{"attn_scale": 0.0884, "extras": ["capped logits"], "init_std_qkv": 0.0246}
Each number is 500 + 25 x the weight over its row's rms, rounded and kept within 0 to 999. Layers, rows and columns count from 0. Numbers have three digits each. The size before them is the row's rms in percent of the matrix's.

# v: layer 5 attention value, 512x512, rms 0.0246, rows 401-500, columns 0-63
# o: layer 5 attention output (transposed), 512x512, rms 0.0306, rows 401-500, columns 0-63
v401 100:517495491510506509499525476554518493527529493495458532516496478491518490497492493463504502516526483511515485467531479465486512495522506515460440514495474543482532507524494520570513496532541480
o401 101:520516529480504467473493500484512525484516497494481500517518495504492498514513486487519500500501504542550516533484489524491497557527517532520492506459472543483531518509493496447487439468487484
v402 095:470537501485488522525477505513507530496488474473453462468482487531516470490521473458510525502499471483521491473544515517498482459487495516454467484488476497512465485530486516509478515509524504
o402 099:542525484504513481484528500471490483500536503478518501502530498499515466521499489471521488481480440530499505500540508488464499470497487556513508472465505523505512534493498481473537488499494510
v403 104:488534513488500531475524530531530554510544501500494454549481476482480488523477500523487451472501520525439500522519494441511478503510461493550475557536487470524484468502477489516487539477507557
o403 096:470506499487465552535529492497453505463507506512495518472479518511435527531531511532543515457483532509497473466471523504487552533479506547496495492485479470521523563532501473477495512517496508
v404 100:508510524473470529516503461456504536524465466474561517515487510460509521509533504451479488484496543486475520533455489473525520497522485532503508468488520514459508505457507490537469485508485497
o404 104:483449525478486478491526519478540527509519477557426506505455492515496489498474523536500469516530549459478504496452487476526495515512551511491489504506551519544521535541494488535482531491546498
v405 105:459490499489431484480520439535496499469451554457498523453544430485518537471507497500528499521481491496548521475508503525474538474501522497501502499467515490525487492535504503511497502526431532
o405 109:462484513519509433515480511479483552486502493494526514508486516452526533500505567481489519501515497513491487510498458474495494472522523491492492477515476481469487496517503521498523506488533482
v406 094:501512518483448464540460485467489513538498523488509507502549480522501526475506492497514498478488501478541470472422447484515472492518517483475529483518511493439457517486493513471546538511486486
o406 098:536517530491517478482493488493517522507476477505453533461526530473518514482521506513440523535482438474469448464544509503523508490492499476475512522523506480449477490470516560532503537493459511
v407 097:493475514511475497504520526522478467485485510523475510489523543477497505514497484488536468525513487490512497447482478493503509432525500455500555468518515491518438468475535504473502526491465494
o407 102:507520492451490501483520519472480479507459462495522491521511501481538478507434480507465476497507480478464546479524542540513510465490480484507462514495502541454496469522470558521539466504455478
v408 098:498497498525507536495534478484493502505508507543499524542495475487509463461521451518522523506516514479502475499492493538518555468522468526487479486506472525494493488479482503503497486528491493
o408 092:498497503582517497489499477465523507516524492495480524475512470504513504495483477509466543584508434508545550471508498538473526512550531501474516498468507498491508491525512520484515483514479488
v409 102:496463481498498519563485492488487490533492479477545512478539498494492527508509499549492519500485506509514474529475490573482467504506501547498476467538485488485513489528482493552488497480492533
o409 103:489486516521475463531472526463486482477486502460489479490498520453461447503471532483542460471502555508507500471520476492456486540480494567476507520497547467500514513482459498527460521517541493
v410 098:505509511469488531475475483509517553520474509492528513500539478499485529502512496534513501446505511495497492506483479495507504492510502518502511486524493498517516507524490503534503507479533507
o410 099:462481489484459485527507499458483515530488498512489516517474490508485529533480491496529500471500562514512524512492542497500516534499498542528510527525532523535482553545452443530487504495532491
v411 102:488451490514532478508450514499489534496536483474458467464518521535481502469473483490538518482532475529477517529537492488497541521458501510530537524532540465447483503525493433528503537502506523
o411 105:502526504506511502499523497515482524508506518478495487542498476504478504495490472494534504533492504520506454524532520475484484536488516487486493493499508503488478519518517498514516473495552478
v412 097:520554490487473541469534497487490489486535538533504558485452453488495510498506526484543529477462468502479492474524485528480499509504517513488505473475508457576528462455539499547511498467516496
o412 102:489480494509440537473516504513482514491489489484478531519491499560483524476507508483500540496484470502500526499451487506483508477534531480514497530479477504494463515494495496509478498502512485
v413 105:507496479517478489529514496472476459508466501492556496486498450525504479501476516484499459514537467529545513532504489505494499524470529439495511512501537490489506515528496528492509538473522454
o413 095:513505536526469512484518500504523478523531474519481516506489492542545494435539480458491498526541415527483521490539513531495518515541502451518549477498491496506520449514533463531506488498497486
v414 097:491519512516478527510532501497490505514393491532474544538519491491481447475495516509441488527462460476469444462475484509514498498530525510505493477491498506520545470508466509490479511529502513
o414 101:465485461473498516472486493503468492473531541486502484477471520471500544475470501469486490491490425517524520463510517491429527488453489538477462501556459468464493482527462500488490494485495468
v415 099:526460497501533488492495542520550533462558464506529452502437514513498514502443462501494515531519515468508445524525490500498479515522513535498478555542493489512509493482524491508497512538495469
o415 102:483499517500522486505457508538527499492525519495481534511501531498517520501514543505498483472474466479517505526517497556515512499496470493529540444479480452511536516505513498492503485491465504
v416 093:531515501480514495508481517485528486494536489530515501477547493515505523511490490504487493513502502515530461503454519480475472507478482465511480502533504501500516479461537541442506525508498484
o416 094:502528533496458508514500494536482529500502483538508513493501511472474534489516505518490512461424485466490503463476513495496526460447521545508497469540494457468494536539525486522515517511471525
v417 097:500500494463543510464465489508501511523483465502523533472499511501493511477536514512471529506486498473450508523532509488490507464517486514497494497486443465503520490491507469460493503494434471
o417 093:483519500481475515513540502504460535474489511475509478476471483500491528487501488512523513473485547543513489504451511488529477462460488519474488457504478522501487548496500488524462539457509494
v418 099:511497483516542521504506472495511448462505517490478499484558454450505503517499532470523479491472500517504503498477493481487517462488460479455483529468508541512466512503499501496501517489468455
o418 094:503499480530544484517497479513508511498499506504524478521476465526523515504515509489462494517542422510469537511546472501536527502518511442475537485472470475517479460504497529459476483465469489
v419 092:473504484479460498498510487528496497535495492500486486479449482489512537556517500460481507527508463531527597499504497510496490499493534474506500503502487494459487509529511489490524490517517485
o419 094:500478522491500477489475496477522527519486505516474507517523548476510502488495482509541495473503526504505458499482517469531485543502537483508491479428474509526486538466548500494558550495475509
v420 097:487467499500495532556476552510489468482493508515496450520480475517510505510510511481516512493502469501531527454521483509453499511519480485529473503487498520489520457487489506467475484486539456
o420 095:544542530507496508520512501533531525504550445516484501470509470579547469498514488484460469516463468525484499559526526582536513478509486491490503514473481495517477462457496519488481440489485502
v421 093:502489452497562532497466481484488541526526510496495526510506510524468458495499498509515519504491473524439486537455536534509532529512498461479512462555515471478542470473497496552498484467510509
o421 097:470478488510508492493531476489510453516503512477475529484514473525485497516483474507532507516523561528511552504523530481469481559504501547500481481492513491469513474526493485541497495562519481
v422 092:500488499471501460525524527520516464464489515472493495504547484505507476470487515478488564484515476448506508522544474491490510495495497502512461496508467495503522500510527460483462475487495495
o422 098:512550470554513464492477503524468503485463539467483482487475475494480474516501504510485517504474519516497511541533473500483476511487494504509484470469501502505507514443505535488509473510553494
v423 103:482496506496551475503534491483521496507489554523491526488511539437488487518498478462532492502503458508494506501500533495510478529496502528543494484458484529519498489464511517514500449471519489
o423 104:481495488522512518496495470535475506467469506482468452503470473469453501490515540491522513426447543498495517554531494515513492493503465509469519516482507475489517535495479556461460475524504502
v424 103:504521511524472545514516509492481509483481504568509496502503516470494510538470526500490459493489521545476496479508501533507484511538467479456547540502512524495461523504471519561471488494515501
o424 102:482455483512519512479470462505468466497492479505509466494524482472533498477469457478501531508545524506510525496568505501476521528507507528549489519532501490519494457520456537519525489484498485
v425 095:485481504505504524463451459509490502493448502490528456487468462494512499483505512496495500527502517497465505507502469535480486499479484593482483495501567528454516532517489494473480530454488536
o425 098:501500501522505478513437511483521490482526467478492516495503510522528481470490508487479481551527518454513512477499466479513488502501492507494505527530543548544476509472486470487476514447531513
v426 099:464501520532475488512458516497476509565507512485532495491509494544474512502518487509542481494515497464529482527515504471518516546458540511497520481525500459477470516465508486472496470519505493
o426 101:551523498473522497509474477521466511490505488498504519473520543476496477461529556517484497485489493458482510492457493477504513500487506506467517507511537484519473547465487502490492514498529520
v427 091:484583496466497530530492506504549482462553501523473468499527499527482459535478539497489533482465476502550518503512480512503492447513501499475472517481428489470489520499517519521507472534476483
o427 092:540482514467520531491456507473481496508522515487481514491462502465473482461507526496499513443474492517482481536508497474455506473533541551486522483489503501490517516510523492490499498498523484
v428 101:501537513512506466495476469510512464524506493487490484493527498500482508514528512510534493502519486481552455515502493500497475506482538510500493520530476497523523482540495519500509486503466508
o428 106:483488540481510511482482463490511501502474533457485516510522506526507513492505503509488496538497472524526495540490477515479498442488470498506564508457461499502470530472501478479500530506472536
v429 098:507528503523488485504453533504493495485509515472483496452570518498486492504487534490502481462524551531504520512518473486460529491490527470503501508462486489518499495497495516492505477511481505
o429 103:492526483505506541507516485520478470468541505530550479462488537532461492545497537473470502433508515462507486529487513510502502465485487517463478475549539503484494466493470502506460485472454509
v430 093:509478520508526503518520544503475502467539475493446510468555511498509508530537496467458520503496484472482503499513530459498502462472495499504540471530516478513462483500502454544513532487554474
o430 097:510516499521499468563539530498499504504491482494510545522505483518508496515486446502509438529525471499441558526553495490557553496460474490527510519498527495507489489464501511518473512533502525
v431 101:509514476482493500484477509505456485490511514542491522454472478508512510522502517509482471487489496568463505457498509497490484489475513463477497556532478489491554516520428528501496508495477474
o431 098:448489508471462484498491483516490500490509495451562471514487540471494505539507552493532534483533545479502516492428509459481503506471496497500516494538481529494529489507522493474476505512502485
v432 096:514471484470516500532489498479474491494519480518504526488483480479515526483461502444487466510526500514486548510507481510476555468485420524483525505523523538543475486518476508474508497493507498
o432 093:496470502539490487527493517507506489521504518528492528489499493531557513487474498511488453530512479543444531490503489534501477516472499470533502464492494491520505463548507490506486529482470483
v433 100:523497484483542510477556511508488474542533475500506464529449516489507449512518496486490491492481484546516530476457514523500503479461522470497473484551460518505518491449468535509518506514479496
o433 103:490482499489478496471523464456530456520470530474479480471497479454448480522510496530519508468505534532523523502469511492525498507483519469497520468455471485511515518482535505447511492514431502
v434 096:523503509505540508515510520491490460521507491508485506486543519514497537520520506484513504476502514495481519525488510512512469429493469511530513540520477510521462511477501497516524486517500470
o434 099:504500492488505468506519500514537511483485463460471467503529479545512506522506475457531478534471495523467511509535518505520525489514525488506524531470524492491499460515539531494485495543486489
v435 095:491498551510538482506495511488522498491467527513444479520510490482494468488483503543520479485498550527511516483528508532486440528451529476519466495499519527506496508513495504474504536467498487
o435 098:528560480491448538465504469525448483530495483513497464506505465524539443539455526499520506466501544471520539467450499483487487518500486501544511521539489512517453498489499490533495494481514489
v436 094:549496530513520493536518526531482497487468482535507519465498501519515481546516468556538508479569512516487416498494490492508524495515490510500494506439478478525513485474494578450500490518495493
o436 099:504530507513498557507480485497487501465484538481522497458484510513470487451478506489475535519481450508500508469448538541480519456517537529499506500536491468471509487529522463436496517540453512
v437 094:462448490489515496546449448529488480546494494477478495453490477527494498493527509444472496495528490463496485500508488464516525487455532551500473474505463463461545524495493466497504489485497479
o437 090:496517503469494517511524521490452502464485535479520465514501509494484493541514508510489489444491551522468504564495468494528475472487461544472451530486491532512530551479486474489471510440526524
v438 106:550533521491516477524468531517481508474476520508505480496518518476493535481488492532543489474493511537505469501515510511501520487520473514513507486490505520496498478464485492536486472490533523
o438 090:494524490440468518529498507503454509502471464521541466518466496446434499534472500509526517437434581509508479544494513521479497466498481548506484519540482464468493543494464492527478546501550473
v439 100:494535514473469519472479518530497491526520479502446468513548532538484521493515497521509504505548516518489497455480471420485485518487499433519534494503514514466454480512493520437515508530524494
o439 102:479520489422474483480534496507498510510516511498471507511551527506478505536475514519513521478493514487479488514490529448517520492491542479489533483524486546473476531488507525505558508534506523
v440 092:460454485509561502500478469503488545509515499509515508497492502534487434503496500457471520468483506488510505487516508481530488440450502513523511460525488509515526525504475528481505528462508494
o440 089:491480502532537497508526502469486456497503492496499535477503481516514521517514466518498512506557496550514533539490476512502525495483521497477495508502537557499479513539481477523470488490497514
v441 100:498494522507474491538456496490554492491461459476475493510488522464502516531521491496456515503559521542527531542501484442482495454495515530533474490457499566537487526476525518507486513471469470
o441 103:499524490540467521493495502501492482504491490510488497492512541481513503496478528517452498427467470518498507540446483540508489446469478454584514486484469527541445528488537477456491538503454525
v442 099:490489490511442511525458526474482480512503514552511497499527491500505548485519463507498484455505507482506498508483506494486507483545443543515578483536493482504489483545489505475481528530522504
o442 102:462513463498445503525506514472506488509518463473501502543489493521471537512472479486524504478491505526495532470521515525521502514481473534495470496552474484463474526529467482522499494551497514
v443 095:502519499497510486528487534508485484496494509508474464493496510463507518448525479503513552479481458518491520537512460550474529489506493477488484469500505507498457489502535518484445467472497411
o443 101:557559450511499527485515511527448491500512520500501502517465463481512447472504518476466525476475463499466513540487520476499496455507492492488438509470476508511522493511523544491497469517540490
v444 097:476487485503511498488496461487511515533496536457501468485472485491493511531513490470529466500515506536512511500491498505488487485497518487520515475497526511472514504488523543512523496515485514
o444 102:505533500507529457493523504543482517501507450539452489483551449484491477517487474506486474491491529466477474514558531515526494513519532496514486517498496477478494487488483539512553488520505530
v445 098:484494500522504559523467449482483502494548524515456518476542487532494526481528524480515537469492505531528512517475502519496542470542501481481510510457473482501503493458467507549498490486492455
o445 101:551473528466485512483461521512515512500519454499536493485482522533489517487535503508482523485512490495483538517512533479474471486528510491498524502516471491480470484498519514522428525498509473
v446 093:486463466508423484523506529478466488495506486478507504469493476525490498504507488489505489524501487492496484503536501547490509473553492485521511508496509476504514505473500464505488500525505519
o446 099:497531499531498482459478478496534458504532539470512482506461525492484515499528485478523513495500492492487513527461458497433528506540514489486516513484516514494492460519494487514510452512575488
v447 094:508524492503500540518499489488494493459498441504458488518483506490500500481513513522422513508543477538468466488499491479465537507544514493516481525507456517509489471500522464537490492518483525
o447 096:537520465516522511484493539500486531482531565508540513514534466541493484501489498542503508446505559517540503523480513494471467523482540506501477485494533543515508474464551497490545516482514501
v448 095:507471508523513479528467519501521541535499489505491501504521474479470521488511505519508530476461475526502473545501488474528465486510528506528549498500484486468500485502478479432485470494510482
o448 094:505534484504492491531494457543477478495496502464458522493489504523445521519524532501526451485497501519553507492500498499488507545475491509463461532513477454471482569530464522493498468530499505
v449 095:517520456501501513490524494520493474497518473536507512469470527506487441553532525497482491510530503531475469489545483482467501499499498458487484535518467484514539503532468561526527526500489483
o449 099:462485502464477472506521497495495474480479532474539486514489519501490478494453537529569549485546539533494533490505508526475512505513540480497531456477467534515486471499508448486525526502481464
v450 091:511490502499511490476497511513450500507439514484439504520507546505497525473488504494508518488534537515470510517460474497520513478506478524468487495527483522445473495483503492512479478458547524
o450 094:517482489532529491491528508534540491472493503522484495495544469518474527525503432495479513511504528512485520511475482510518467512523513523524531527492504493476495477528494562529485477525480527
v451 100:487543456525522509455517472500471506495440479504496533504439496458500501506533511494533496518461448485464503474524482542502542484534495493486519481433478523531495509456494510500508505484521481
o451 107:471508474500517507485529476493472468522460505495502481516474485517521499469454463479545515482520500531505520539494518471469515528521495526482512501486469517547492495489488481494507488486539471
v452 103:492543492513531493488468477519481491491483493524502482499539515476487488492514484504539539479512499522485528520487524529522500472518503492501481525484460457521504479491514505530525505453481585
o452 107:526478500521461519490456476520493482512498489475529494470527469504464514488470465512471523499461499520533432460543514488501483476496516534439479497531474485447479512499497550455457488500465522
v453 100:561476475492574535511548513494464499507539503519515537525513532524484525519472505475526487485498513527479498508500530472516493499504496461519483492573516469517483521513467471579523487474516527
o453 098:503486539508496510536539513477508495510499493508513495505483444495480509535497460482521484515506504540476506499515508513522496531509488468496472515533521467475540494547490528512501464541476466
v454 101:511521527494512529558512496444496482495517519489443549472530522501497552488491525561500562469519515502505493488486511474481505515472461493515502520519499472547501494491487477542527504500496542
o454 099:485472521515458511506519520494536540500490519515480510505516479550497508491473482499459485553504444494481537493523502494482488493512496474511513516527512485514530484491531491491481521553494480
v455 095:458531508504505528538491512481509480506485471524513496520498528474492503555456470501508466484490540480483507501494499481445492528515491488487515522481531520557522463535506521485502492482508467
o455 098:475484544465475540528504481477498523481538489497519484553476517529511492459499523491512527515475469432473450453473540545485515510534479518488495551525513505503507481486457452466483518540518490
v456 097:499470507506552543537517469507526510507487498505491503520497491474509501512526486483481491501500542504512505468484529509477510481490467509478499512542437523559513496462484548482480504481475472
o456 101:497448513582497483508504514471473482507475484458510503474496511501517502483523525519515501521533491523534518458514467516458489487487482533523519504467519502498539485513482519478472513501479494
v457 095:442552516513497518517502483505493498493471520532515494484525456528472510517512516490528503496488562525498491490458506509475502526477534495503476530535481495544563495528476493501509462536477495
o457 099:444500523453465509505492501501512503483518513515524518498473500497518516492500526465514533498495494491457520471487559477535506481479473496494516503541525458506497493490463501515496494506437513
v458 100:456471477494520516534567547532474493481449548532455543520512517446492478506495534530484462521509486511474503491503500541546553502524467437524517480501547507562477511441475524521532516461483566
o458 104:464515469497481551517517495492491479470493514538510521460484494499479498484517471506431521491523514500484507477481479535495537503497465478498510459516524499449509471502484553511459505486460521
v459 095:507532529507541515492496533474488511474487515526488545484487529436507454491473533510492474515510510524472529495470482558481498511532490447515523471477495543532475503506504494491500542486462457
o459 093:477487480530461493494530487515506434482490489518525486495452499487570514497485518501527512439525522507482534506460465477501486464461511474555552488516468515558476455494507502537499472525489501
v460 091:494502497512515493494512507490516505516478476486560459488504547517497525498462503503518485525532534484543450537513512508504448542502467504451514510515506528514507515520512500483494505477519510
o460 094:481544541519506473524471496505538528478514478538511503542534500472469495534494470525481473506457465459517490512523534515497492505504456533485481501540552493518511524503465496503504523494486504
v461 093:465485527502485502487471500540488513515511444517526467493493502504495497467506496497493486497519470517514514450514509549472481503478518503482479520505484537491505528540484501473472511490481473
o461 098:494519474514500454483486495478464478503515497494549479505514536462482518513487497539555517452526536499500492510476494477450501516468495517482502546523483561511491535477494489494540487517533517
v462 096:492477519527458471499475530525522516511408518524513520515483508500475507505516493470545507510503545483527442498503500476499456501517467556505540495527509491507492533513504477482505480501493504
o462 098:482537503496490461499515487505483469500530500498515525478451528506496517530502514480503469493491525470500487488466452490488543517467508564515460511522512496476513521549415509516523487500532518
v463 100:502461518510493564470473506470521517503540483520508498501532475565475528535511486468437494512510509473496482464518470496533494505484485482485541500530486475509552517544476455475470522506528505
o463 101:463472472474472499492485485505471532487504504527484523457451512500467535518480530533481532438500560510450488518479499479531521490468498505461493484529501524564453556511491503525497497432465521
v464 098:484547498471560473484455483515489510477474484539473514516485521528487526467480523496504504494531491496506533480529481472489493459485504488475503572461485527517509489537514539476481491477489475
o464 094:496521481478458561489480478515480474484513500466544487513514494510529506495495529507527525490514468496536475500452476449457466465509530551474471477535494520489520537533520507467500509480543512
v465 097:509528455494495507517481477482493535454552491450548509565535469509489549454493469496463510539497501481515484491476463496472523488555466493464484478497465530496500485514534540476496511536513448
o465 099:490492522531506502478480513467491509492523501492493520525481492506543519478512516496469497531511456513525499533509531505457478479521553453490485505461526484521530468512495484484511472503504494
v466 096:519553536511564502500482523448450477557463495546504486522491480453515455491521525497520492507499476480509513531507491556488541461521474499486514490493479511499482507500512486566518520475472494
o466 089:512510474554505525509532513448506471523478504543508499518488461536538485554471427470503498539537464565470544492508507508534509469479485506507503499501535522508491486501477484534487496519476504
v467 101:493488503520487506553482467525504496545507474438523462510538492516522470474501486501494511528522523492506539488501490489506509535473493512458467500525491519462527531530470506528501500507503500
o467 099:498499498490539477529531512459538488511519501472472504495536534534537478513443481479485505547566510553503538478492486536518460551477510520488534486473475505487506506492496448470499518520493480
v468 097:515550528492510492443483481494528537497529519497517502533481521478519531498499507504506531521436472508498514492482513538520514556520499497488528512455496516495501499491529511484485516461479468
o468 101:503520516502531484503487491499511542556508472544556529511482495473553496515466522523499531488486482466488478501534524487467461506501491469480497501501473464509465465491534488501491552475507492
v469 105:492504483503521504540489478482468489478469509487480510500474473502487568468514484507485509467510467526492516494478526477508455471515486500523466506535482551521479488530474527507516487510530506
o469 110:467494477536478494478530526497487487538477516449507465531528492480508516555488507497503495481472468545472509527496488511521467474496477503565483510525496507497458503508549509494489494542512498
v470 095:493514537494522484518470520508531516529464542514469522488534502503494487530479513549487517511451520462506496503519513506482553507510480523477544485494515466501460515467506503506491464499519533
o470 093:539522486472470509515469473497523487525486507476463509516478497496482475503499516471492530512524502513487502465482482463532488522498438505482537503481497484500469516488544503496495531511481486
v471 092:494483510488477524456488485540525519505512493472519508486566551497495546528506531502468456481519514469471487472509525461482480505488487493496539536508512489458529526504518497517479466519439505
o471 094:446514482443522457513516513519521494464473516493534486476528529505531520506485477536516535503513546492519524536511472521525503528457459510490496489519505504529512500490467501519494532471501497
v472 100:488459517505494500502456478509544507477544521518487481502515472497485513488503517491557510498525495449552527493520485526535478495456533534511489488452437525489517476501493486494517498494531505
o472 103:504519506508481474502485473488521505541515500501485526514554506514537482473466474500434454452517464497522499510472474530458461502472489539508501502500483475528453552470495491492508507506469505
v473 097:495495507501489455517519522475508501488507511473552515479462454483495499493484501485494469480515503519473575525504506483533486544439525528502546491501509460472517490529522514449499552494518498
o473 103:510485497529497511535475520501472516477518526486459502477523530496506505423503503545471491542524497490498477479558510528550482535523501494475496480463516508496487485491515489511529545494501491
v474 097:536546481524476491496494521499476481472524508507450514504486498524488500521469497500483514518500519499501480522504501474516509512474497451520505533488506498490501492533503531497517468513501533
o474 100:478480541482512544507483496483558511491484529507483515516514486494490502503497525500500537533458448499463490482468488524481507497532538497460510468482520494522529505475525489471509486513507516
v475 102:507482516493499487550502540481528478514551539509489541468529487499510468533488495524458534466509526443529500511532546505449508523483515511538518484482512474486507470515529483462500509535499520
o475 108:541525515530478495520487463497514516481520534491450525506534488557488489489505514542508473519452522514573478471542503547515508519528536482536484489514500479501519496459533469499530546511483515
v476 100:494481443503512507490504473524486492519478513522510540457443485485504485480513497477561519551483480561551468481487507540490555481470505491484469484486448508457497525494493530535513505497475477
o476 099:467497513531513456471541499450482491505521480475473515508483481456471524447531482485491494528518457496550519497490492452436491521522558533507507529440537510489528523530470509472518481536532470
v477 098:526472452481518527518504467488502492521497488508476543505533492523517517498495468462480467513492468506485492499533505491466553506463522497503473482554549496502486519517498548535496510492505500
o477 101:475468518561507507505515530467457501517545481462451526508497473462468525457552529443521499530498520528534474488499513484489480495509534536472501484484479478482525490525514468484509458482536532
v478 097:451482535496471487549517520480517515524529456536471511510470472476488544521486467476455480504540501486525488502560524479471519504493487497513489533494517490524495513482540443499512496496501510
o478 090:502538497495483508499486526524464519499501526502515507508455511496472455541505564516565484468474470463469457517524477460499537513509455504457466531494534501505534536506512505481523495477526516
v479 100:504528514499477502542478466504498457525510470552458513476501474543493590519497495509501508496509534512519466534487501479508499505469498537544512463506480512532435491464490511538508504486512507
o479 108:475513536507450525475486531502512529514500475566485513478535494528506517475506525507511490455472493512488482483499514511544566486465538522482504485524529516507542537489511477517499527510511524
v480 092:546524510483505497490512511503492535519499504465561525503476523504478429516501488514494468512483541490483482499508529518487527493500523535506513525488484516493500490492476502513482501517495495
o480 098:467451496490511475526494516472510527464556521505501498489519557495537493457441532490530475526520479488515487450507472527472529503516538531520462469489506516540526451536479491503512532524562483
v481 096:503474484512523504528506489503445471484491557504509565548524509510507517496528488510569492507445455519497491543529519497475504462513476500487496461503563436494492490534497496518528478494540555
o481 096:486494474523521498517530487483494512474500501450508462558524465512485519505508461489489522565537456515495540484492525512500486512559489513488481496498535478444484489545498523494485470500493520
v482 099:476505501487454477487470527514524519502519462554440523519488484497506505481501495529465502535509483467526515458522484481496516490480517501488452459493526512463493498490508455420507522526510493
o482 101:512532491490453482489473511515506498505552497521511544522510527480501516516495518489491509477486507487511479498440495476514518515444497491492527495551497518493467507482567479463506508460508517
v483 097:529534514487493485482449516488483470468497538508472506475461480473492490470510548491490532482468498532471510546509495486522493478495482502496517498481500490481494507466487416493481531475528525
o483 104:483490505541488511506526481530510499466458535508508514494465481516472494489519517525512531460499533505484502486471469464511522541494516533491489498519530502512516516493511493496477518504524549
v484 095:497548492528513509562480548502509470536538525484509511517569523519482517530503507511557511489529536554512469512501537470538507512531498486534494559543480483504509537554493546526496483479487512
o484 100:504505539477488527508490480439524528512486509483502522458474490518454469538486498485501520520496467493525523524511544512463482502513488486497485479535537501484507500489451495478460481529490469
v485 096:492526528497508537507539498520524510504491481468490514478485501491496452478515534481526541528469493478517479480537516519501548467566517473474467460521492495513501508512489507520513512505550514
o485 101:513467503482479485507505483484484520490507499509543509504476466517516500543472490533527522460508508481523512475555532482470526463482503513505498510511445528491499476536443504512510502535498496
v486 098:463503512495494507528485476526483497510493472476504455516510454517494501465527487532488515483454486508457519486489511508483491467471459478529502538529482507492541493549503511513526498528500480
o486 097:525497484512495473490509508500540487508515521457483501490528469556520509527500495474513487548555478528513513453515504532510499521501543495522515477495509506532494488527513477459545489548487489
v487 099:483520517518551496493516535558518524526528473493474494552499516496510490444495511493432539483459472482491505489488512507475479468537507520442439496486470503477452494499515461498480468529512489
o487 103:534481471502535457534471486517462491484535508488498547460540476494517512553488442496531473476470476527496522522497489503501499448510501540534474509467493486512507478494514570502501483494502524
v488 097:515484489480471483501464468487519482526517480481492488500500509516491500476523515503490514484486522477512492505478508517479520511483506521493503485478482470511541457488526449486500498499487538
o488 089:503495517478490518496477504504490533477487512495501482477494513518457512494465554529524513464465560488534496523454499478496492485507492525448481473492530501501515502485510478483496543517521484
v489 103:477480502507522523487449514541484530551487523501481529507467486505489479496543522490461514503544460510493427505509501506521552460503521540515500510519476530451505499518488500507500481440469494
o489 108:492516474523514491509452508483525510487516487464534506479488494496453527539506495487507547488507539485486516498528496461488497482478480557471505546515523527483479545516494463455473520490503509
v490 098:500471487485515494553527482537468517493510535535524531464424511496521513518524518524485528451512453492514504519496519466523535451517535511504479470506464474499459525457544479538492506507503473
o490 097:545535494557508473503541496473474471486497471469533513533522539480444508501539491495499564484492464542499502523523495489533503478519482485516483494446499502442491525541534488500495467549490539
v491 097:503497534527476494535435472493463482521455521502472511492513473500502523518525513533487512492512526498471501466521524510520484524456499518554520502506506477474465507534480513536544519491498494
o491 101:491523496495480488514518501495529488518516483486525459475487507504526512520458500476481469508524476470461513502497488491542483477463479499535473542553500515498507519489467465495464496505488514
v492 094:531507499483539498502425491495513500500533530548464519477509501511519543485500499487520536463467519536493504478498513527514504497532506488509488530487500490467499484478487543512532476487495534
o492 095:504488510474481509505521534508524481545470512485491503478532501509463517507489477468496506508457529541503526478481495502493480509490487485482498527490469446444506529513504502526483513484464479
v493 104:454492500510501505455508495494469458545451564556489501548467501468503481477479465512521476487489477500468519503526522513530464548503500465548527527505494514495485509481507478519497552519465542
o493 105:462516451458474548471501496496489510460488473515560458483507500451504498490460476513524491487500519464501519451486494532558519490488497520481489495513463520516527492482492506502508500478502520
v494 093:504450464503527517483510492531544520497524505462496510494512491504496507501525492474472520580490539511496518493515504509492473470470495514531480573464485496503543548550485493513521496510512527
o494 088:456516513544557437505479475524518482495501516509489511480518519504545485473496470481495490484560483532493506498509457497493469518487520517562533468473532508517468478523491499487506440476499487
v495 105:514519491489521523501490509485508513516491488512494547474468482530488522519517511498548483469497464508479470535556485468540509489516464498460520532515503467517497546495522493464517504484476509
o495 089:474487470472504546524482494505471501498496535473531474503459508463409490506520536492516536483516545483504487545497473443483522501473489495440473479499518460493530555498501483482478499479534485
v496 098:550496494499456527489484501508506493557473440526470495515507495488502522503498477545540478534513496522524529472491480492535487500523465472451505497546512524485465479513486509490518513477501564
o496 103:481471522459469478459520480501533474528454501506481489490515498480465504539505472491504495512456527535526423441518526507517470526503474512518528552471463464463514544493468531454549511516453483
v497 098:509492488502581518478468539499472522483482481471521479520469518442497504501511508538477515476459492534447538517475508537509509535519500496490510488494510497481468501469514483516480493470554555
o497 099:514493481515519491518488480513498460503484504494501491519507471505515472513487502480544476492538505521487486526517492474511505510532450495494500523474556494517498443477482495488450497524508504
v498 095:505513446525469490527499529514516478524470496477501509497466529497505450466529496508463513524496447471450518533447488503517509490515557449497511486489512465452551517493498503497503507473537480
o498 101:511506507470501508515537519520461492458512532476426496509508523470473464506486409474496511506485536526517488511528566496531481532505512542503521516492476519467437475472507469533502471525489494
v499 102:454573510507474474464514495523446519524458531526466491526503473502477550433502477535509557511481489467529471539517513514505542460488514483480506475495553493532496497510514466483531494499548509
o499 102:491481474465467509500487480492530495528492480506561536514500509509521485511468474491484509545486479536467517491483528475542488496539451507497501481528461510497498520495494525511519503526465505
v500 096:529529517504529463517480519526490501520500507497489515523495500514472478508519526475506489473493461533493473533519509499515516479473507504519513491523499453542488484529512425517529545464494534
o500 093:484528491475466539489522498473418510489478500476528462470486461476423478543482528542514504465498570521508449525486548476504510482446490545463475504565505501467512557483492490493477518472492511